{"n_kv_head": 3, "d_mlp": 256, "norm_place": "pre", "norm_eps": 1e-05, "positions": "rope", "rope_base": 500000.0, "tie_embeddings": false, "init_std_qkv": 0.051, "init_std_o": 0.01, "grad_clip": 1.0, "warmup_steps": 0, "schedule": "cos", "batch_tokens": 16384, "doc_mask": true, "steps": 9034}
Each number is 500 + 25 x the weight over its row's rms, rounded and kept within 0 to 999. Layers, rows and columns count from 0. Numbers have three digits each. The size before them is the row's rms in percent of the matrix's.

# o: layer 5 attention output (transposed), 96x96, rms 0.0552, rows 78-95, columns 0-95
# v: layer 5 attention value, 96x96, rms 0.0723, rows 79-95, columns 0-95
# gate: layer 5 MLP gate, 256x96, rms 0.0831, rows 0-9, columns 0-95
# up: layer 5 MLP up, 256x96, rms 0.081, rows 0-9, columns 0-95
# down: layer 5 MLP down (transposed), 256x96, rms 0.066, rows 0-8, columns 0-95
o78 084:490489479505525474514521476485482490466503531519507557491500520495531539533496489475504536488516451510507516492520509540488480473476533491529541560492482515521521510476430492500494483495558510511482506493475531487537485501498506502495544548464511514531475506458517509517513455531506472467
v79 087:522504481533465491515535541518491552510503501504526501534491479482525525509492467517522495502503509547518524488501534500485486454456524514496479499503469548563528473525472446531451502537496499540453519521507524513484488535477452536498471481486511510501505499485529510536484482476505504505
o79 079:483531496514493545489485472454499477489495463462459506516534508494516519515501550485530504490545538511486471499499503521520555523509531521544525503460539457508477551506469494502503543502537524513487483471496485469458489499454544480514479534463505475508504495465491491500496514508521529507
v80 104:492438517498487492503511504503472541493489531499481494512517493480498489506538524505544519576520496523510478488456496471499474496531520471487501475526512519501479459497490482487540484455470488476498488496485560512507466488509508513493549548473490488491571497502493527485467512466480539474
o80 101:513514456515493451456448467527474497492541486517507489521519505515483512494488513483502512491548451469473515511501507526484473501475516455485531493475523494479458503563471484495536495443482450484529478488500503481490481524507492526497543480533474460522481496467497482488511494531500471477
v81 080:501502510542521531497506482542515489498508490579530526508547492483518473537498469512493482499478445466487486485504490481476496479506510507471500495512535500500492508496510453503508500494461532494514499506500476497457509470510520533436498477502504498522453577509492485527455440517498491506
o81 081:517526527488526519503494517494460501469548469498500502499482508491464510530497451511519500512499494491549517480541524482500498545497537511511530483513558485473492467486575497510490497532476534499532516531528560492521497502478493465489525509489498495495490497537557501463522519465491545502
v82 095:502522516462531501535511456467500479488483506483556497487528529520497449459449493498474484460474465463528494514525480517469515475520520464514509475495461499525459539459490519493514500455453488460484510512473466477490492476531475479471543501499486500473528537504497520484513503498510495499
o82 088:536511508490532505458499553506489503541462494521459540503509546480465516489535500507497459484506501495495544497479491471496487503508486492511530507529478537490524484471493547478440463512479460496538558495513494507516508522458479506525495493509445489510502497509527502454540499496470463508
v83 094:507525450479487454482512502490499450497455499498480533493502529515491534488487496496517507477453525439468477513506503532525536537495484534516474514464571469482504515553494486481492512527478480515489514526479481503531522529486489533474509545471529533508497516470494516476522522490474483506
o83 084:483497526508509502488480504530523520524509502486519428483492479463516455493487510515493538478544509519516491506459501454540534494527479507440500508478480482506533495471477557509515512546513489462513509477477500515502473447524447494524482491534511471496503539501487526497521486504554508507
v84 095:492504470501508466485483539494529471530482550461497497492495517522561528445497479514496506430494508523532490522508517496474525497470509546527515492507499492465527515455532496509505473494532530528501505520504447451521485482484474439490492508500506496507486490505495503499540507548507536482
o84 088:483503536473472526484497516476525486506493517494476502490495509490490455528514484516505460491441559484478470495519468473505491484550491520515507500498489495562469514484466502501519546522551473509534505505552515540518485518520528509476445501526503513461481523516510485551458502505514489517
v85 088:501502518493486554517482529514469521432503546513498515497513492528464515507479516508517469509545460487460497553496472481468499435481511523479492501480480497526490491511531508511482474468541524477489523477496522499518492469547533476498524464509484487518476482540495453529476483507512471470
o85 082:493519504492497468489508531493485533515526524551465501530514477529485484498488478486461506517500510546545565464518543502521517492555484508503516488500457534492490492545527514478469433482520522495518484538510478470454492524498493501500492473499516493542473520525482483507481542485503536502
v86 085:478510491504491477527476554494487537487529485497542495490510523549491512476505481479525504515516516499517486506464509479500548540511536496472490489459494467502495534488542495527509538523499504494519441479521531482510545546488505465516489485442475490459530510484472497449543475473475504498
o86 078:493446532482486483488457455510474487511430486496443519472496490434456471496504526482513523516500475548496478517508508533487506464524474474489493542525495510516512502558504489472478515515497496540525532527484496521509510481539551502526504502532508479525509477507499482514505531505495507516
v87 088:478503506484459472499486552484486537498470487495518545501512545519503516494454497494480506480507511504470508464507507512497523534483468518533470507488526467465542522540535468509451508511465463512482479554513518516497501466492568504537488449514477483522493533470490493505519496468482488516
o87 081:470519500485511565501502523504490475523519476542480491502506442487477511491538523531499496486471498529505428565495484500517550505473494492453490510479516523530482501512514501463492479487546513522475503482507481495511502491507506509487545494502483495492488491514484484564554473508559488497
v88 089:422491529486521492506481517484479498495491526505456530498495489550476485488466480513514468515566522517505533544506521493465500477507502545476567476498533503502501528477526503476507489510462557495533503513508531491518467458502493478469538468482512487488483490510513507499475503507489460509
o88 082:493512535478453465462519546498475504502471508538476468564484537485502499478484499502471522487513497464530504457472460495486537479509513503511467510491481490536520457496528452503499481476516438519488485498462484501540499551497512491496509485542480475534503516540482511518514521484507528507
v89 092:454500501505553505551537468510480515497438489488509473522524528452495501481446469480497517476515492492515508484488500549499481485514503452494480500492475515476475541515524504459504527445485490465515493533451491494480496482482496483514522510463514526504496519479517490534492513476444490460
o89 087:554451483471531510490525498475502520495501452516460508492475476532491491522479510530528499511509502452508483530495541541481489481521456523511474506491523525516496485510480497535474462498465475530460515448506531488484474529472491538532516500481498503490531501521538535438511499524512483523
v90 094:516532547504548519512484531489511522496525473536505497496506494508520495467522518475468463492529499500518551517516466500471507539505526490524515473508486393514520532473520492526496489470538492485506508476481477505521509529467502464485498470501465507523476469527446471509508525504503483505
o90 089:456487511495438469523530471504472506484500497524474502509505522535479527529453448509524477511435474498463502465499499526464499494541501499491535519503487569465472464483493474487465489515465534473498539483508500523477500473509522528493480487519520512502524475520509465514498517479513525504
v91 095:496513517542532484492454581483499472513493558476481491520532532491485532515482526511507502450473477509546481508533548505502505506482544527503473522485500514439480503473469490549521527492513493553518520509508471516506541480519492480506505485499498514505498527489512470482462522500489506512
o91 086:525500515483460525494495503516498496482464530496486491528482504564496518498492445520516484469487507491462481502511486494520526558520466496513521510512555497504520524520493499493468498533566520530505511523512526509542440501481529480474477507476517495503459459514517529499502516573503509514
v92 101:504548500524517500487502472496508476495497498473504494485507483488545527510486533537498481480490466525470473504491527520494456494469511443487481468470448499483495500472500501488533487499461536516512477498470493463475485543460501520508516486480477550485461506537557499475474462502498448543
o92 097:542560507480532537505474479492502521501504490472546480548494486496502452500437487480519533481477511490528532484520469515492460499503482486545508481515510489528505504526486530490400534533501484507465516477505472503549485500502495488525473486506492483498488498482489501528486511477494525519
v93 097:546501502463554544489491470522499487492507520536543537505495512526494488486465505521481450491481473476476525522505474499434487516484506539505518531550450473478512509463511511498483501508515513494521502501466471514509496512493475501529464487479495518473514498545552482520519526530493450523
o93 099:442514526479503480513511514504530452483495478474472498478476478504479513462507490540498496507481481489501501429486477503532456480521492489532515510498455486491471478467535530505476497510486509490521538504514447471522477503498479496493409514506489522520476472524525495459503492536524525484
v94 093:523507525470527536494498488487513496501517500505498525497517560535550504517491495524509480516532473516504482505491462502487499481486548515531530431494501450524544520473544453474473477483480515543510469497508501463499509519462484461527510523451467508495488494502453472498485473500493514469
o94 093:459541515508534496467473519488484534458486509523463525510503503466510467526477501539464510473475510434482497485530520544452497485493527495464519527487490545503471460489515469479471496506504509507497550517480487520492506506503461515503521513497504515550489511497547504557480505536522478508
v95 087:480502513473485520558476474478486473489488455481503502532547490506510470508527499507461511538525512520484514474494544539517482441526503502512522518452478537533517456503483493521454521538512523521478525523498494476503496484490519562498494502504491480480495510513497516482503494496585515509
o95 082:478523502504510509488536561472505540526472488445513551486486518484498519546523478491467518507530516492534517515518453503486486500467498466517526491497498460529539532510509499452528467537496516486457496464447506502483523538484479510498522519477510478492512477474487472558515491504507480492
gate0 094:498458505521535488481533494483488504506509513472498524491471501527466484479522522493495558519530553512479490497550489531489513504546492497496486477553470493493469524488529531491471533541529503508478464479477511464505516517489547500495516522502506532524506483538510545471543561506485472525
up0 092:487480578510520494508508467498456494451482527467500544537525506467464501534529508487491459535509486515500491496520498526474510502485453527472490504499504521511525472497489521485482491522466512514437522492503510515510507452483525558483531518496482474484551505522515540507499495498511455514
down0 096:523525523442495555494414507506479544522485521473484491520502511495473495555497453501506483521522459483475513551526514493471510510482488493482517478481548455476495504495544525476486474515471490511510502524517529552515469487497503499500532523478529481491521523489493521494491481483504475489
gate1 088:511512484505493529475499468458522499441487527487496483484486549493475559474502514488566492534473482466518505494540500502494487505503500488487543464475513486538438505518512498482509498515515501517504493491491512515524505485484529478533519485456482487486535505542518487424445502481500508519
up1 082:518551468521505546508529483487476547479566544515508477476453539513483505491473526509496484523526467531510506507474501508458496529512512472487512478509498502505479483458478457513510501497518467538498505476511517491571495515510483494502521517468456461490509517533510492490507475560509496512
down1 085:486484530448479495468509454494501476475514484497479483483454556544497484522452524445495504491506461443501520467525520501533516484498513506503514471514494499498464486489519518434518496514525469472510498522516479493528500519489526474532468477506465490520515512493444500505524501539513470519
gate2 103:516523462507481472516499499476480489501472472512510478524475475500489470509458531544481462482507486481455536507522484456464521485482496512488509527474538556484476551522536527516479512520520511501524498519501532487492500525491511465516486469475495493482473518474518579541463491502507457512
up2 102:502464529481529512482500479487510515484513470511490547491512537498496472493522499475519515502468511486519525499516519521523499455510499492470493515535485494479491478532489472493527488468476465456443469517450476483475441530487505551479519553504529493525490541455498487508540516508462512541
down2 105:467492469532509507460514469488480486447520525464493498495515523507528479495519529497489537494480484500512540457509503473482567489528528500501453512532461501491479440509511497500500494504528458484479525509459501531481498460495475513460512525494490521503526510501465475565468523499483538503
gate3 103:501485485529527529493464505477455510502493520535470473486498478502521514501456528496489447487510489516487524531459535508466505497442505484481479563510443520464495501504488527535534481473531493482537512515504497519476483481529524518501502493497491513498562515534504513486463507460520453529
up3 090:461509530467508520516514509524503517488545458477493490526501495503478537483505512497493535541526476456520507492502533488504517516533523530477474497455488515522522471451560529489487520482522515506494507447496524476550466501497482493497487503508481480451484505550522557514530488488512516546
down3 100:469455505472483473498527501500538480486506485462548524538505507478504500545567494491520541509492510481484475482527468479516498503529485517466504466497544460548528503528493494429465518507485535518483528477489537479523539515488497492481476496515506508476469526486483533495517475519501523484
gate4 100:510531509448493504490496535535462497517531526480435503487494512545500518505513529522485475528467515479488484513529457471542524479487546483509480527505482490507522501517504501477499506516498501494490528495528464472467443440494461489518497525440526500506498488480505539496536507505530536523
up4 108:512482497440496494507518510478542470531457465496511454507508512471556479490486507487513525487460446454498465513479529506493510525464474543526462510514484491537477464524524484539518486473519525471490498504475527539500523523443524541510496500497521499479465510479498477502502501510501519520
down4 104:518477528538481507509538493451560500506470482510517517510504514533510492503512489490525527493480489500514462497440521508468470540516455537496507494500512533507493460468481512579522483466513500479525496501503478515531543558476519498493503496553520498489499515501483488467526527484538489505
gate5 108:506452475470453514552516525499509485453522464492542499472498499492511528509521535530491503464501485483438501485466513492507507470501491533504471508502547519495475495498454475459485460464537491487455466505498522513480491537518537493526518482495506475508484481527492474477482467536542502488
up5 091:506483460464481481523535507481511498462537512534485552484480542505501554490475483485508453502476519464464505538532501515505504473485549489506508523498529476457483513520511488494485525505527504532510480472482532527499484479527517479554547503473462490521524505503490470501451468476529478487
down5 095:524493495479503489469500495518483494490484479463470533496516463487519482499497539454505514511527522524510527478435505539493479488530503513487491520544466494512509451501514511474516458492525521486508517467559473493490537525495503519508541475491505487527513502514483546424495502513513564476
gate6 108:481527508505517466510496492538476457533481528552493515505534503538516451522483514496525555527474517521516493545506494469489510455514539508513489498521508509429499511475467510487472487487472470465508518540542492475498460468466483517531477497488509518492523484517490505468503519488487539466
up6 103:494543473483520488499488560518515514518507512497502477501473548494519498498503493438486485487521509519483461469470519503498471529455486534499531507498516515515521452534531504505530496481523490491498536504415505521501495521507528496501476502513505535445491532493490542543466540494528524484
down6 103:521519499468474501501507513501509511527507514515487542470512569481503508490492519477484506497517528457467480524503508506527558480472515541548469486536543531506539483502543531472555548515507533525512507477519541492528522482464523490459511479524485511510528488514498488473459505491489494512
gate7 092:495490435513519503580510491504492515512485494508497505499483494527495476532470492481478476524471507511529501562535504541458501515479497509532552484508540478474525513550484490521471519466488460504536497481510512549486532490516533480466540530499491475506503477492531511467497494464496495498
up7 155:503495562500510514512526519517508508526485516565540488572460489489541456494451507501517457470471525531515485465519515521482517508500485532517479483539495491500482482483512501496474522508504463507482465476480523500517507534472474481510526502502514508487463509461435523538509520502489492511
down7 153:527506541503533506502546506528502502536511533550520476537469476466534457505463507504492481494497503519515486479535499507468503515493477538524485489556501504490463460495494514486484535506483491524486474515490529516525499527492456482487511511487530515491476517466444526588493527500485513494
gate8 072:480489587541510582486490498491547536465497505475489459526512465492495467473512496528534482462505481524493479488491498458484507515479497530500501486502463486515518516466520492428495495495478539506507518509492467495541487475499489521505483483475519470474487501471510520516534488499519489498
up8 106:526486511497481470519441499460517472474545486491479502485502469516478508544492494509509517496514472463529505480494471487580482475491520461516519476497489515537452551517486526511519514492480537507526502503444500500506523502507497454478503457492508493503481454455544500486490472486518475500
down8 096:470499493490527526501554500519462519521466501491520525529520531465509485447507504499490488515503525531469485483503532507433510514513511527504504529510515496473570444474493489514478506495538482490493485484544517526497477490541504546501489540515507505497509526546462499544488531484480531486
gate9 097:487509510492537485508518520508446523433528509490477494517491524457531492504531474503477506522493475520539482460507528493537478509554495500534480498529512531525519477502480448501520465487469510543507512534507489518499490483545525487529490504536529568516503496528525525530501520499462482492
up9 085:540468537465495448539505489476497494521490512528480462516519495489475511454506481491502511517457467535538529475489510514515503464507490479504508513525515533538512502500506563517481476508477559474500518571480517485512489491487511487505526525459497507455518484495530523527511463509529467509